From a checkpoint of a small transformer trained on Wikipedia: 4 heads of 128.
Each number is 500 + 25 x the weight over its row's rms, rounded and kept within 0 to 999. Layers, rows and columns count from 0. Numbers have three digits each. The size before them is the row's rms in percent of the matrix's.

# down: layer 10 MLP down (transposed), 4096x512, rms 0.183, rows 708-760, columns 256-383
# up: layer 10 MLP up, 4096x512, rms 0.18, rows 709-760, columns 256-383
down708 099:475520548480504508525495510462504486511509512518510490537524468478503516457464448480509461504522542507470466473512476480555518487496505520491460466534494503529545520529466559469512501500505569515453463497516518503492468537499428498506525553537507452536519508494512486481514545507482475492482534513497524536566518496523469502516518514524540459501532494485485531499501469491439520511462
up709 103:546470467500466455501441492485514471516506540487518515496523449538494500495521493478449497512480504501495476482508484495539514497442475534447516504492496520494473504480513491500501529504488497499524502523491483493568491515499541468495494533492465479572485471487502516497442536525518483535512478494500527535509493481479482509491461495564514462524466477489513491491490516484528489491492
down709 107:488471502493480502483498502498488497504479513506514487464489488514487500522440522500452500506485475492469516497513473508534501504442519509481465515519521466554528546511500492488478472543480522539463485547482555494527506540492461475518521506497455509507522492502509513461510530460512491528527503510467486521478541483508505454509541455510481464515559465526538475499464474481512506507469
up710 108:542486512512466463507514474481495493470522497441527492490522492469537481507494520461473476482489510498496518554475507499505483482478525507514494526519526446485493502511466491489474498522529496500482508507517514498509477527471541514512503551511458495493515485452483541471497505496443481457516510481488521542491506496519482497509485503561524505497491496540528502534515505484533482493504
down710 104:467507538523516488514538486484506537510508510510515546505473474523490481496501480477460531493527535516465477529474514479477465493508487546486491453485441544426500468514504507466457533515525485458482498492488558535505535517490478506510566474507477484532474461493483475534524511513502501521476535469494499474545481513508465507523522521496507504500513519459477484490477504512523466492482
up711 106:543476512523528504528503531468479500492471480523473514481505495504497550470489471513521476478540525498505497541503537505499507502497470564470465436520521509470498483533510459480476461513499465493521524500465507515495475475528460453499474532534537510548485452499503477459508476459493529516537483554487474497514484480509532505454462474552522496446487506518507493503532515476508546494455
down711 103:490464458525491466455509508504502496501533493532544506511511492512508493464500501496496539465525542452536459510557483512499485466508543512499510511435574493508493477514527520549526467513472535459431535520517524533533539503544532503529518508498492518537504482506497514503505514544502512449476533495456520536484511467476441495526473505478489527535489501533517503522530498513505480567514
up712 111:506495515507503498527545475517529478468518470496506515479529477498494501528545518480494515458475467533490494521494479479512525513506516493486502486496489485501527514497476474493515487507537497529495546490520453527500526472496548527504499495531568512459481504510528473523512499468543502487482489495461523525515500516492433477498487481476482493517523507512546476491492475524522516497487
down712 116:499489511541492498495525526496489509517496464529489514508503531492514473511505534503452513483470490485487551498540492464464493515508499520473533477507504508478497499524484512507499517507491447458518462505527502487551472485467486493529520518534484494468542547473526491541484477453497491514483510456510472507464489465499519544501486485554491489521512512497499439467481495516503536475480
up713 127:466506468458511490489480523503508472425515507497478499500546559528493479488540478521479508520503474457529493498509491452477566546512479482497506484505489473489513537547460471511484523540465533474503511439512449499490439480486531502522536514508522507463515534523485476479473489502486463481461472490506498512514513500520529523518463502489503486507494547500496521521517535497485515506527
down713 099:496508528506473521503502463515498526467543495494471540515502478504491531521482480519513509506553508504458517533489549505499515520531509471527518469481472524443518507500502509540536517513482539502494531487492485506472479557497512466448462460509473496478462520476515498463514517453557528461554456500486512492467516521521526467506470538469476487466489525520506461514495431482496506488501
up714 095:482527467477482471489473492484498537493493503480498515515506509493505532521467511500487472512494507517497484523494509482539489483499515490502556532465488469467497504518464432506509501534488502484587523469516506488477488480532445479501463507526453475510528486529504527541492480500476485484502497506490511504488455471476499549529522503478483521488494515462506484527517481474539505488459
down714 094:516464502505499454502522481513506520467449504493507462540515504513525494481475486510540514489508485479551556492515520508503479514490502496462500523490509487501467496553506498493510460497494487485480504489496507482523523503495528506495533491477506489498517520535535521491504550498514486530546513487504502506499470512483470476506506519490459482540501537529548513457517506501494498491549
up715 095:485475424535489464511522520475480498532518480496508479543480525502500481503489486484492488507510459509506484516475522495468480477516407519443500494499496522510474496488529513470507541512486540486504553577481544487539459500495499480516508500508474490551515527519453568464484465469483519490513524515489517466490524544495480486530510460479494481437503511509478471503469515504512517475542
down715 098:563517477483492528490493518458544533502504498493506472449517489540499478534520474537475502475486486536487450468524505554521520477508517464481511515483506528529474504541514488499482521449504519499474464521516529484512482521524486524492521529508521532488525503497486510475535511522510520505508492504442465513503503510501488497499509508430482479471541507545495461488485502516569470462422
up716 094:525502478523468519505458523505505519480473502485496529517518466499479494529480497543484499483465521448526478526458446504492496470502464519510502482506497508518509538545520493498432533540450498492480494514491543467486510493519516560506469476502537510550463503506494509533564508495543478507527551479500526471501482515456490471484541500518477505552472499469476511486495484457523480445494
down716 099:485574508504464500508505468511520517475500489525534534563516480516564535537511476516499518469471439501519508471534503462474525508503475485503468473504490508520491524544485484512515507501532474554498479498500513500486533485507495489495492541477528482470516514508524482482512488538493475511509501494478462470538494528487488488542491507504458483536482516504471511498527491507576484456501
up717 103:499486472476475469477462532529519464491526521542493549498510496511562508531479497549450477495507450485471485519496459509486426491481487531490486505496490449508523514531509506485499486469522488462453522485544490514515540492504470526475521517482505513527477548495544502470505460505510492528513529493553483449483509462489506521524484510533522490514488525531504492482459502506522492468478
down717 110:501446454532478473463472496563502487506512484491526530465423506545523475518525494524496479541527526480481520515547450499516491564495516524479515509532501481538524498490504493470503502524513529531505486505506488524489498495489498523522517503507469447472427476540544545464525503522505520494474479550497447513469507519473512494505532474525526513486486536465477479501495452528536505501516
up718 095:492511511499490498489505499534520534500490503519494531525499505538446474493492468546517506541544491483505498503509498453493462510525525502515512446460473481519471486532520518488542489513478501522546482460513496517516434483482537427503506476475511484503492477496502464492532502547503474492564488505565497494510492521494517481495474534506524504544481466524489518573474487490499516463486
down718 106:472565521531496473524528506504513495479488533497486524465516521503494465537514495468521521493522498457549487540504525526514478496507452524496499546514482515514477494512524507511494507501515490495513448464547468538477478527526531510498565467474485492507463510468509477534522495492490484515454527547488502455505492536514512514524493490542528473517490488505526459499509482464475455544474
up719 095:477551532473477501459488515502498484484461514478504503456491500527546516506487509543471473537505502503439495489484510553505504511450523485492487517489492461492522445493525552499437458518518516471499489491476494518446490495522483494524507532480499486535574507507516477508504507429474509489505516492476453507465506493439513504519524471531511495482508486519498469496511536508528507466499
down719 099:476474517476517505459534510472469546517489517503522485483532511465510452556531482472520460503524488513517500533503503465487469465525503523555501530463506514545537455517478505486457515488508499506507477464508499503471506493504449485515506503480489514493513515458523525497469522505470528471466473543520491504531508499480480495449481503487523539464514492526519483470512515477491483513439
up720 090:519468453502495518493446499528531502487486508485511491476508570511528525498454505506525515494524500530517500459511517501502498507512472476513486508503521474468503548506523501487496479540519482460500502501471535484482513517519496510491469478481489518481516488506521512493478523498486568526514515501521552519512523494480512484494487493486485521509465513501488434526492527518459541511437
down720 099:530501516487497514508511521512475461521488520489539542468506482518520500519513486489497492455524488424477502488461488514483569507487544500513438494468507493476488492537513493504531485538475449494527468442510494484494447516525487467481478502521452489561489529475508476504506515545506508446477489496505474505471458484508484532494531490475493459543446516463533505494473509469514502507461
up721 101:506502502527485540477518471503476504497505468498526525441535493497524517493513531509527495514478475544518476483482508489488437508456492516499507459492490459499462504512488488502476522468521538475512515481491484476486544484546533511527535516480494506499533496470504519516485479450464464534527516512539493530462489477485493509497513473478472512494527476533510477516508517520477459521539
down721 102:528517534512511482493463505511506553481507518519509503512509511560442519524502475540480507466430478470470506523529517492552497471492550478538489497505478542486516530474483479525497478528492459498484520507508539521487490525496478486489521476511500538497486515510520483493556517503484432517510464498514492532486538464508507508515478558487480469513503503508489515520498535514506509471475
up722 105:472516508498509495486461490513514455496493455511534482515524511494586459495487495507563534535501486479489477547524517514443544474512503498478478513549494513523496468529526502502521519510493492482495513500516527518494496466534519512463542439537506537507486474503471491495497535498508533495478448473471492507500487469509530539463502546504503520523500503524449506491486470528455469481458
down722 105:514491510494513474486543491473541518506443503515485496494537504458500474495516510491489511506503494545526490519468489482484513504494454545475484524514524499470506505492530511515514533462521552464516475511465509507452496455539524472550513538510492516489554476517539496468531485503562493485453438489502493501453495472490486479482511512539490520493505514536498525507521476476511500502511
up723 091:540499486500466538498518527488523503520543497460524493513494472505503506526518539500480526488510510505494499526459473508496490478520460490506545496522491472443450528476516501456513513516468496502505524549498492534527507517556544451468498522443525485486532537499506552457503502522500539453488470517487518508458477505471487497470518501465508459491514494485468465532506542510505470488526
down723 103:471493446505491486501482469512501519482463507471473509522529485487503471467479497443499483525497516472485493494436550470479502490501461515513512512503514468526551483489481524497508486476464492479510525524528501525524476513502459498514467474517525525493513517479526515502507492503519517507494506491505473471546486471474506532469573548506524494496509502465507473557502488484512461468501
up724 099:509461488495498491518457449504495519510477480512478489471474493506514472492484525481503535493528501523520473538464516456508499470517528482526453497495521519494504516547502482464489556501496523493464498489548504480492502495466526517497487492512500475558480515496525482496510483490498497506486529495502550491478467457487440502505558519476479514498539581530494456493495514492515525504485
down724 100:461516514506488516544512539470492491523526502490502505522508511506545512500459535539487526459458490503486469505538545521498498517510477510525494488460506512477494469474560547476475526487476476550492543473512432462529460492480486511510483462487514551526474486531504507510500496463508519487503478504509493499477541509510517496525496539489476551490509562513484528500494508499525525508490
up725 100:532542503499478502506509484488531482465499512456525495468490532532528497500516458518496461515527497489492495542505493554481477470503523535553547510503480461485527502470482519513497490485521519513495500523522488511509462516550533510472484537506493546478513487518500465533473520487466507489501478493487520477513483484457476508495488492494488506491507481521437503539502535495528479527492
down725 092:515500523518486526448476497451505500517517529503512535465493489470489504551515459480493516509501410508508450504474493456495511504470502532473491512459485500512472516520489454490526541530524479548495512522474472500480530421490488482484487532512458500518520523454524519519495535501507503515492511478470469520514498494501514529485532484477487553515507492475559533488501503515502517497477
up726 102:500519469488563486479513494508451506521495504436469510508506468469485468524536484484513496502501544524463540497510505488473526549530527508455483529509511513508505482525513432463498454519510484528491508493489506446498414469514513512501486514518473565513516454491497514504548523489473488512537490560486513445478497542448465520556507457472488519492503504527514480461483491535518521510478
down726 103:509502436490497514494466483477514471528488499476482458490499484460481508554509548493569520467491488421481509534536496487462495492499478478509501475507582509471532463529535520509515505455533470536523487503515492506485506501503518495536494506495477502493504478487546481499502510450470527446544497494502511490521497540510518489489487508543512495491467541486486498517500545516523498497536
up727 102:492487504490487507496502521450521549485500510443477493509483492523508495549516512497471499509579497520437501534484506478467544500473504457518497547489500521475517478488473475471572483513529529478496504508482524487504534533532446496500511532492524492504542506468551482540551502484498518493507439497518494486532496495564459498497483485478483484518516476518531473483470452487461499527520
down727 096:546538438487507512498533485517463512528517549510499512502491507463523528482503508528482453512529501496522499538507485526537480515526494495489479483573515510500483483507505471547426485533495472457505488470542483495464457483459498435482471488464510504501490488516480542485471491490488469512515542506503505496537517552493479484516509515469527502503509493504488507542526494500527511493463
up728 096:503533464497512483506507517540439504512507538511507519519445550508510457532418489520510528485434533484488460480500499463490467485512511499506497487473524515512528506514496491473482491519521496496504508472468531464516490470492522509496529482517522525502507468498533515462531498525538499474483531524544460573512468474554545479487499493512530493482497493501540501473475461496528504467489
down728 097:479486487463521499494489461511489496544522455489507471524494506505525519488487490495489529480559490466522503511485496513530499474468517497523476509485509462459513481498517527478485495454509440456520500521537495516500571473491542492490441469523495510518525510474516483463492482515509480500476495472519501495511529516492485521481469526498543515502504498518555483460512466510512475544482
up729 092:524483532470516520446484524446537546504477509510517524467467500495521533506517516504540458456444511546492510458495511524498474458499514537490481528524529499477512512488552505497526506497451495533520455465526477477450487509569472492485493520499473544529505472512495478486516509519485513477530557464490514508544492475483515471473538493535500472484522478510539501488496520476538523507564
down729 090:523461454511495517486449538475514494508515497475501527474505472484521494485551503469517509457493545497502478500497545511478471493502526461497476478488493511534496498456536461504464463501473487547457512495525511511544507413517515510508487511483445477506529481485509522492518458528478551506505503536528496495503462538479500499478513483489502518496531505518505497507471512504500527545507
up730 096:495495502501540466511517478529554524508504500548498478480476502559507527550454464517506510496527496534535530464505498493515496509475491516499482495542488545461541504483483543495523480439480501495540501504488521527480527498479487489490452534441464461535514470523536507489487490522499503545485482487450521477454491513508515485503513496514528515536488487510476537514506492574480477500545
down730 097:498551491513483466518519488503500493485490497496478512511492527502495499490531481510503504503488501523452481486486513523454517506517508460516469487505472496526491535506503514522533530532531460455522489483498467495491442481512498515490525465516478514444516512533513486510499462502492510483509506489496450457501481501537498506473491556498510484491491508500521493531523482456483508534497
up731 112:497513508561544500503520501542516510492503500481484491488468498502517528485481487481509476483504521482466474523478485493489484487508530526530520506522540512519532488474504507506527507507543507491475458461479550507478525546500506478461520509534477537465465452537540546488487503466497485516485477504447530501520519497527519513477484497489482471494480499510464459454546492486484489494499
down731 102:491497484484518511497488482479509505513482520481442520514535489462484507531485525483458516500505525499473488500462496528497516544474481544509529473527490502474483474496489501555463506492517464487461496528531514478554514438504502514486480480455463472534482477520443488521529526518499564492481474505525474455512490511519471477533502485529505522523510462503485509472521480554487477479449
up732 096:501481537469441477517481541518482519484482532494487466469518507522456522486508493548525579495521489494507518516468518517577500470527480501491515495534460455494528464481508480468561477496489521495501514524511530509531480541539568506490490532499507492518524481506540476534475525549508544508466495465435538536486497473518498483477479525544466465472526464520494484496498506507497480500470
down732 100:488490543510489563497506497476500523528532500489506421476508506492525455480466445467522462518511528525492514504495447508524504559516505536472482524551506493538505523522517541480532528502475471514536478475513485510541482499485525486472519443457512560519511531490470515542483493473505524527510457492505499483465487506488493499514495540527506518470486482487490540524497511491531526470514
up733 115:464534502532484465476506492493477514524502526483492514531537521519437543531499524472509510483498445469484478453512502514494513454481491524479542470530505481493449477502532513494439544549517513514493494470511507501506531467508442512468509499486464477501481513494494519499504459478487477460493525507472484454479519516488462494486482499532495485503578505519454489534459486471463472490509
down733 123:465484465500471532517498472477469490490460514499477507493520508465495490503465507511487508513518454458491469461500497568468542465531542518488514524497490492513508483494480512475472500538528488548453470452483483519495467529548471501503495486521494469503543499465493507466509447544507491510548547494484495442502472512488533527492470488509479516512518504512536479523500503491487512532509
up734 099:473514534502464529500527463509509498504456486487548476484510468476460504493518510485483499498463469469535534546511519478476475505506552498487514492484467458500503502494480520519510524544499491551472476495512507492542521491522495510511465503514484494512541490517551511498478493508493502484489506480501501506513503502487499490491501522487510519487469490499489512506481557492473495542467
down734 107:491518520487494535554519502469517513479501492474482460548496509481523470460517528465515485491501504503537506476532497471493496496495481492493488443525503524472484497536522496499505491551509508521495491505522512503477484540486493493461527508481485530508466550562525474501498511510474526548479518475466535478507515499511479521483457522504483465481483479529518517497492486480499488538499
up735 096:515499475483505512514487480502487516547474477423535478524463490531510518493517501491494504520496434480508548459502523517487457516479511498499508507480502492482493480480445487518548462574517524469530468507508484520524530513483484537547507458511465467512510467483504568559500520503485480483498479528493543486479504516518504496490464518504506524509498482504484485486497485507471505508589
down735 102:517476505475508456486459469502480550493483507510505504474540499526509555530536472541519501524478503467531477486512492520509484507483472457548499539512467519501513494534480506473502489502523517510490534541477509481538526491519473468504518447465530502482518484454524529519508529535538467531486489472522470436492546514512508494466515494464515518541490490461532451463518497551531477507496
up736 096:538546512525473451499514549456503503520492522463479522466488523536552496483529463474497512499481504518446503487496512497523498489515475485545514549493513510500499516499537509467479523500488484470499454479494479523501496515512518474493515463476524489499502489514455521489535486471511509487509508430471499448495501481484501483473454534479506506481479532492518489517528499472463521476488
down736 092:544476533523510487503494472497471552511483473519496533535516529497494510531489498508516475554534486449475514511539528497468490469521509505510502446487482471504508502514473522521483539545531500469531530478503508475485507501486460494532490501496458481463528477506528510465520481481537501522490527473499539562504450505505510480453500493535493516508511519462532534500525531497448494544469
up737 100:503498509515482506502523517462517493522498493477506527524523503526477515519558532481499501488509499515526483478496497520440566475514499468533498461505473463500506483482519490499537475442511477481476469533467510502542508496553513510512500472464511508475490506480446468510499443490500491559479527497491500518479455513465509526464531476501480496501471522504506435497472454453495481473567
down737 101:469480456529503534523480517524487512502560516482546481475484506492538451490479502542475477513505490566506513533492477500483505490452486490508489479497572474504493456480470500489477511481493533545485499465543488462475514518475484507520510470502490500484496479497505512484551482484519470534547518523510460465498508499502537510506481492471437500504486516493512502475480504517494534483441
up738 100:510457484479522484501470479478512528485479465506552503467439507525500459510468425539498508483497475475510464526491498494520488513520541506553508508463471520523541459502497474509500501494508467541515501521533454480498502519463505518467498511474486470522524477515494508520528494467479489502513513480535497526534497490509502498476520575473508508498522475451511528525521500521464500470543
down738 097:488478512461490522518518487548494513470482511496481512502519493481482485527513512465485483543530503533513504519481532501496530448511490482547530498499534490511486500489552501537497510504557502480535461502516491518486481502539530488496490456528482489508447488514535532470496502522446454486466503458500501490468481529475467492507511444503500522530520468483513510490515488487504523561474
up739 107:537511475542510495533435528537502513517536514503514518508512477530503461492496464495545460503508447523469484495517540485467547496476516523552511511447506511469500501469475511557474484552525518488464483503534469510486533515546507463519481505519548511468488492447486483519491490534476520510509503495432464500477489507490554485509470506497461539517516468551475510472465517508502488490525
down739 108:513458522510455480502505495478511523501483515489527511527473474524500492488483508501527516463490489536476506491529479555529519529494491478485459545512474484456493516569474508523469477467506480474536567483467514492527502513471510503463476520490531472476477447536455493511476472494473462443500487486525482501527444516538487460517473518464495473460502480445499545480533482485487485493459
up740 110:535516529480549535504514497483505432477496487504520510525481514470501506468474544492453529537529519515514518499446520530465493474518533460534503445530485528512541478494466492443497524494538493541529489526480500444526487497479486540497500537538510501504555477516524527482479496478527486519478488466491481520489483517521476550462516507495545542513496516503482490488445503510478506478539
down740 109:526477531474492525498521472498475503524532517496489447500520504498510504484522480472512509479455520502466539485517512483536479512519561482505542477507461527501513487479514482515517502496481520480496541532467517493516506536516503510545484461513497459515506501513454520462510507497532463492449501492469486507521517538530490499540522460539464539484586494468494473498469490495513500493489
up741 092:521481446476468498471501474483486474510501476511477470462517510496452512484494488513491498502538491510546470476506500555458487529513476510490493459494503528459500507534547451439480504468462507565503526484497476518487489541502489556498506521505501511522465481480487515534482513506520524533480513488467503506511512544538499506476504499486523470523433523491531511512453554476482456521534
down741 097:460482419452458509498492454495540513459505551463529486484498497486508465474539490531483503521490475498501481547464546519485543483474468530459558519524492496498503505551490531507514523480485462495499519457483510502504510492463517532532488462503484494491467464522509442510528497486516489530538468516470525496482463520461492518505507494486499531504517506513440504483477522493477519472511
up742 092:551513523492483519528520511465502464476479460533485455498456519518533518510459487489508490485508461502483458482520491513496418519504444507469486510478508462530498499519522488477481507508539497533483483517506491462497524504497519478523462492505562471491481482508502484475541531487534486514526467494496540511493526495483499476499523472495523507482502542521527482507507495516528489533551
down742 098:472530513524489472508487495461530470452483487520466458514516472512532512514552546479474514501542511526525524482519515501507549509479488502492494477501550481464502546498495536475518494556509508491504507506481496519529501500493484542484459478481481488496473501509505512514500521465484500538491510512480498478525517506517495477477471496467533542500513499485525488482487514494498446408507
up743 115:512495564473549486468494468494507517508519474472522473491523517542517456510460485540477517455446502495506530467475495475532455500506507458494536490488502505530538501450540497490492480481528520520514506533461513515534517504513527490541545495510512490474493479470487495455544511479522500509504477511506514517475480479505474542493479496525510533523474536459501534490464490511513486485512
down743 108:543478562489497535507512480556526551489487475449485480486512472470515477522471514489500529520478481526496490500493508467499517482474552477472482499499511532498499520489492505472484501506457541544508519514463529462478508528488518518512553476498487532521474495471470510486476493503501525540460476508511481538471491520486509491493534519524500496470489511496491527472515471515523484517503
up744 101:526508481479498494504552517457518488498460468485495455483529475448515523453516497475466482505515475505483489521481444481497491465517533520489498444486461499471514506520476468469513495508518471478443535470513509509506480501506457499495500477454482505499480520495512505534487498480500518534497520453496520510548506491558502486475506501480483541536528496492471491498562477518490493532512
down744 097:518500513498521472549501489468476481503469537534500496490489495544494491520543515451522422492498481506459475441501480519486482474537476467504514512501518502527477532515508462481512515467487517493445489489492485505451519507516536527502509493514521546510441488504497499514514508508507528520517447458465486438514529521465532484510492491522495484464533489502497495446499498515502493505486
up745 098:511501451475492462491540506507477507519479465493514470479455496509506533534528488479474491504508540494490512561480476505490498526540535535471450529512475505495582497524482479466519501489555464527468492509485470515504499490425467487488454487496523519506545461535450497455441472497476507490509508452490484514480523534506517483503498502437522517513496449495484483510464502505518526474516
down745 107:522496494514489493497545508529509488487479478488525504485531479550518462475506503487542507484452461502488475515540495487485501491500491506482539518509457536504517527513465550496514542458452512524514554460496513504467508497483480450539513468517464494523513484524475496493486463509529509507476481470493534492476466491549478482463466532524506493476573515485508510515472504501533505493488
up746 103:469472518470482536463477471507530511513507465493519502473481503462532514480493512513489513490506495497471448505441536483527471515539519505485480456502494503499547562487470505495536481482473493489518495571506524447477527499476494518533499457501504496489519467460508480464505537501560527468468492496512505554490520501527466512480525543496490524475514531465505522460512538525500527512457
down746 090:479478477477503455534550523493439480496495520516487499532540497513494494486468479465525473542483490547523539511522484517488494490461493517503506563499500508526464489459524534486425527501525499494465501418488480528571458526536495489486496545478470476502521532537523500500486453516459452535516498518470493504514490471453503488516499477506511460491486486487510501529508466448498489493553
up747 094:507472506507499461485488492511514478489503522491508502525501473546483525501499484523534453536491482487527514513478445449478511505513512485486517464510512533498494492466463543517513491511503496534479514499523512495511469472469506522506509513511497440514495550459492477484529492515481498452504515499527478468499516534511483498480525498571487481519498492524460522486503499522490499499482
down747 100:484530488511519525486504483494490528500469512502503519491499504500493462524547555508485471440460525518474512466478471511498436509490473503537488516515483522468530517486503510516499524541517498515499467456497529483517472473520503507538501464489487487485500500510500497491534531516520496484538490475508497485542503514504522535521504556497495522513496505526472484522452530520476439520480
up748 110:484515503503524505490538481458555517490485473527513489504535489474512503438532561468528459506500497527503484497493513541552448470495461466535475514470469506425499514503499475479542520481504499518544507512506526551495542471525518490468486481483504481467538466524501517489521518494512472491531490509488500508487518469501467516492504478531518455478471473457482487549460504488471558526471
down748 105:525541529523509526534462529487440509449519459526526517492485502471495499476476499519523531507502531504503466522497506516483572549526511520511492499464512529553492493507512507505451523541522525467514504456496532513473473554475502459510518507459526491491512536482457494529515481506499503457473535485506498509499509502530528487475478534512518456506502504518476528498481511522493513498532
up749 096:493512497470490498483476462494481480484528574512509511487469472511510531479462522474533475493556482471492520506500460518504497493506499532536491486503526525532530522517531492512483518483472473525477541475538489513529516512557512524511510483455501510479509449480474527490513455516496539469525524444538456513464484507485482488529493540537479513488471500518487478467503484510466530515530
down749 104:462485488506492485479491526512453534488511482505499454490487526483538493511482478529471514495520514501494495518497483496475500510479479446510519502527503475520510516506487500495524523467551482478513527452474459462451493481512494468523538534503477568497485490445486545516516532490555501475503493504480500483509514548496467520490493533526529520519556471482556479492517518480527504455509
up750 104:487440504512451499473492525497486514429510485469518488511456483554506479474487515473501504480479526499505464474482489545451521551505501472495496542469516511497540493521507556495502485565479521509500528467509482472494564525487518495530494508482521498539477501485504532477522476487519517517503455487511508502499514520518494498515536565483492509501522515476500450507537493511505471507514
down750 107:496461472492458475536498517488482510506505506475456515527495515516512478498433521457451516513484484503466523504478491505496527563448506486517508507516491501508479465517532467523504461517482487507459497516458511475503517525497500497497480485517512445465526500480505519483500473455515486512525511492510514487510510489508490508453513467496516498473478506539501520484483493518518558534541
up751 091:516489498472458467446507581436528464524471484479491506498508504498480472437483464485462483451516452462462483505503515494537485509487484497447540521487501502523509508511482494502494514542471514504517540478498523505510462506490475492462514512484534501484517471518467533486514466501526505491495532461480513499551507543487484494531453536509507553481482515511473516480475502479500453468464
down751 090:481473490489493476543493496536488533492534537536497497452493485523541512489504502557484517499477499537543492463519514543474528492517528493503469549473482483535498515526487482492458506473525492497526472520490535522531519499553520544528520530554523486505507540504486473473498513499482507499491517515526494529479491497519543516484518502512471491479489485501503437511480522501534538487493
up752 106:515500518500461494465492474467505514503540550477512475511435503456498476456489495528512503487500509486497496514525488560511466531524522494488524477468433478514514491497533500546504486487482462521508482475501494497433532497547509493517507492445523509508485539472517469467491493488494537508500476487508519547499502468476526491513530507492509480564481521512522449484485448533431482508469
down752 108:480504513512504496485466497519462528515496503538508505532511509521502499500493517509420495528515490520519504480480513505516498489475517500484521472499524489478519496515496509512492522547487542523511533478495453534514497530493518537482511467502543483496489508496503467497516494514485511478492497545486519483499511551462513539507489501507470500510480452499473516542449501489485547529501
up753 099:493494444469511489476515496504486504533529505451440503499509483508516494513502477514519540501485535570507519541525525464493456475496498479515470509486473447475471540513505498489469514486470511526514500539515497515520517523507528526475512499518515570530515506534484519493467479492507477519511503458517474516492536499476491470477492527506461468484526553528501533492523462472525516525494
down753 090:477509502515493507499480538523484484545509491483510550529484526560518507441497527487493472518473507482518507494525504517527503528550492529462484433502467530487526434506553456490515486496511510477542446504526536497468493461473470525521495545510506535503517526481493456497461486465482545519538465506515489496528427481498540514481491475504480514469509506510482477517460529542492536482511
up754 095:491457510491488488529501526452537507489476486432501506454472502536544506538505451460517507492497472516502514506495474477480505497484477438468508486521505496530511468462530491503528506495512475467476491502519520431495498492483431480496527523494521507497520485523511498574445471528496490461480492461459525506512507510463470482528520508515481496510532529498517506489497522507468497533535
down754 099:489510536477522461536497470440464496512523468515476539508503512512513503470500525539492458486479465493511525483517507492501537431488502506464503479513503511527487504496544522533466472493523535504494506520496509531479531486499479538525516482485499502489512520465494524519538539472460505496449524550476471482455477495517480473485507525477455519526498501541489551440493492526536556488509
up755 097:519510503522492411475510533481510494498468495522483510498484469515477485485531484517493469493484508495461425514515512534463446475494513474452493504537528521523478491506502506504484443504495440491477520522528522522502529498454500513499463465483475479502523492493523543515471452476528444496489493467479515493513572538483492509478518456511505500494476500508531445495508471510504515496510
down755 099:486477484528518511505461491532472508501537466496500528493472501516533476478499534542489522524533465544521518506477536490513499561489451517499436467469536512484530512524495495573508543486552526493527535486472492486495489507553470483480503468569485527511517543475485540531477482522535490549515475491514444497536518530511517511475504510524527518488492522501476519540511488488513510512476
up756 106:470477520476491537500507505500499501472508491500471472506483509464507536509558481497520468521548514514505494490535502506489527503475529489491484469489540479474474509516580518463488522481526490544526514508507511463510503526536498531465512509476489544522499496481473475477499441512491483514530492470482530527492495518490456491507509483508505501574504543532528505462469510512498500521498
down756 110:495499490547497528478518527543510535456469485512536495505510513498511458515523502474458495543460512500513536514494542459515507495495474532511524500502520549498534517478451516570479503534495458544496516482486528474510476499527500499485486525461486495520463494511489509528478543504548519523513513495472455481467485482511489514507487472500473520475487473495532555475493510519488483535522
up757 102:507463492462498494555469484492474459499505468518521481484498491490525526490517484496475515492525531510494531468485503482478516532523519483521485490454446484551555482499565475480503521506507481482489522487504499493525518484514465512499510488528496538513505512462467509476551478427457503502509489461516544515495531545514513490476521508502513444537546524506498509551526482473493541493511
down757 099:494512501489503502501490439490528499503512517527491452507510494492497475520534513525534467511513538521492521478526457474513493496487496536506453513485495517508505491424497506512516491535469494486511486478521514531483496448509454530484556500522550525515510501487515513493502512446481514464456506485460498525489484477528489516537511505473506507517473427445509498482518519525496505523482
up758 101:513511504479517469494517498474547487516433503495476483509477474490480555495500492507515543482495503525528515513554504501492534528485497461475500520468477433523518500535556540511552502503486518506496468495500498500496510433504527503556543509542503509474497514490492495481538469509475502516515533520482507514517475528503518504480499480456488514517497475531546471516490528486472504514549
down758 101:509485531518512517489507487546509533509481513511472517515464494548485456526505513491496478490505467528475512467512456465471492506493501519565486488526493483490487521496467477520526487499482532486539525515487490473540495581495454511504445468482486497568482462465515462496513557503495521491536479490547560473484510488521475489488488545492494478490529457490473490516485475494521520521449
up759 100:486473476504434490493468522520504493525455505495487503529450508472479536493511527533504480478522535509484511526498505474478511543508502548511513473435495513467459536512511480489468531512525500485483530466493509480497545517520521522490525472513556512463488527460504521470475476505525465503545475512552506522481512462504526502504510526447517536519485513452516509454525488496466506485459
down759 095:567496497434503592516513521496480486493526472511483501496512467428554556472508500534507475485511495509549502484526521468481461516541505483525519462508464482486488495496491448496525475502516514483490545516530536464495495529480535517490522510540484439505507538514551545468513484482478524471505497473466506494502489517486493495498510556493502506509521493573475522505494462520474437512512
up760 094:459522471464527502466470542528475497478484500508487529487503455462483469490449501486566512502502506491489521536476521512507511485463515504466526547524445472496532490475483501520484516482513475494531506532534486508459543484510498466482491513502549481490501517508510485531481532517510488508459494528460501516530482528502509482493501529539488455463544478456505475517517484457478532506416
down760 091:562440522495490538451537458545505493492508479462497523511472521539533536482492508509477483519542485466502494444520499493516492470525451484525510480503521502490509507526439516447492501500499503533520487511503493522518476483437439526478519525529466545489493509508494496477497467495488552496520505482529513478497528516477454490497496444507467501496469545524520510520511481467533504516542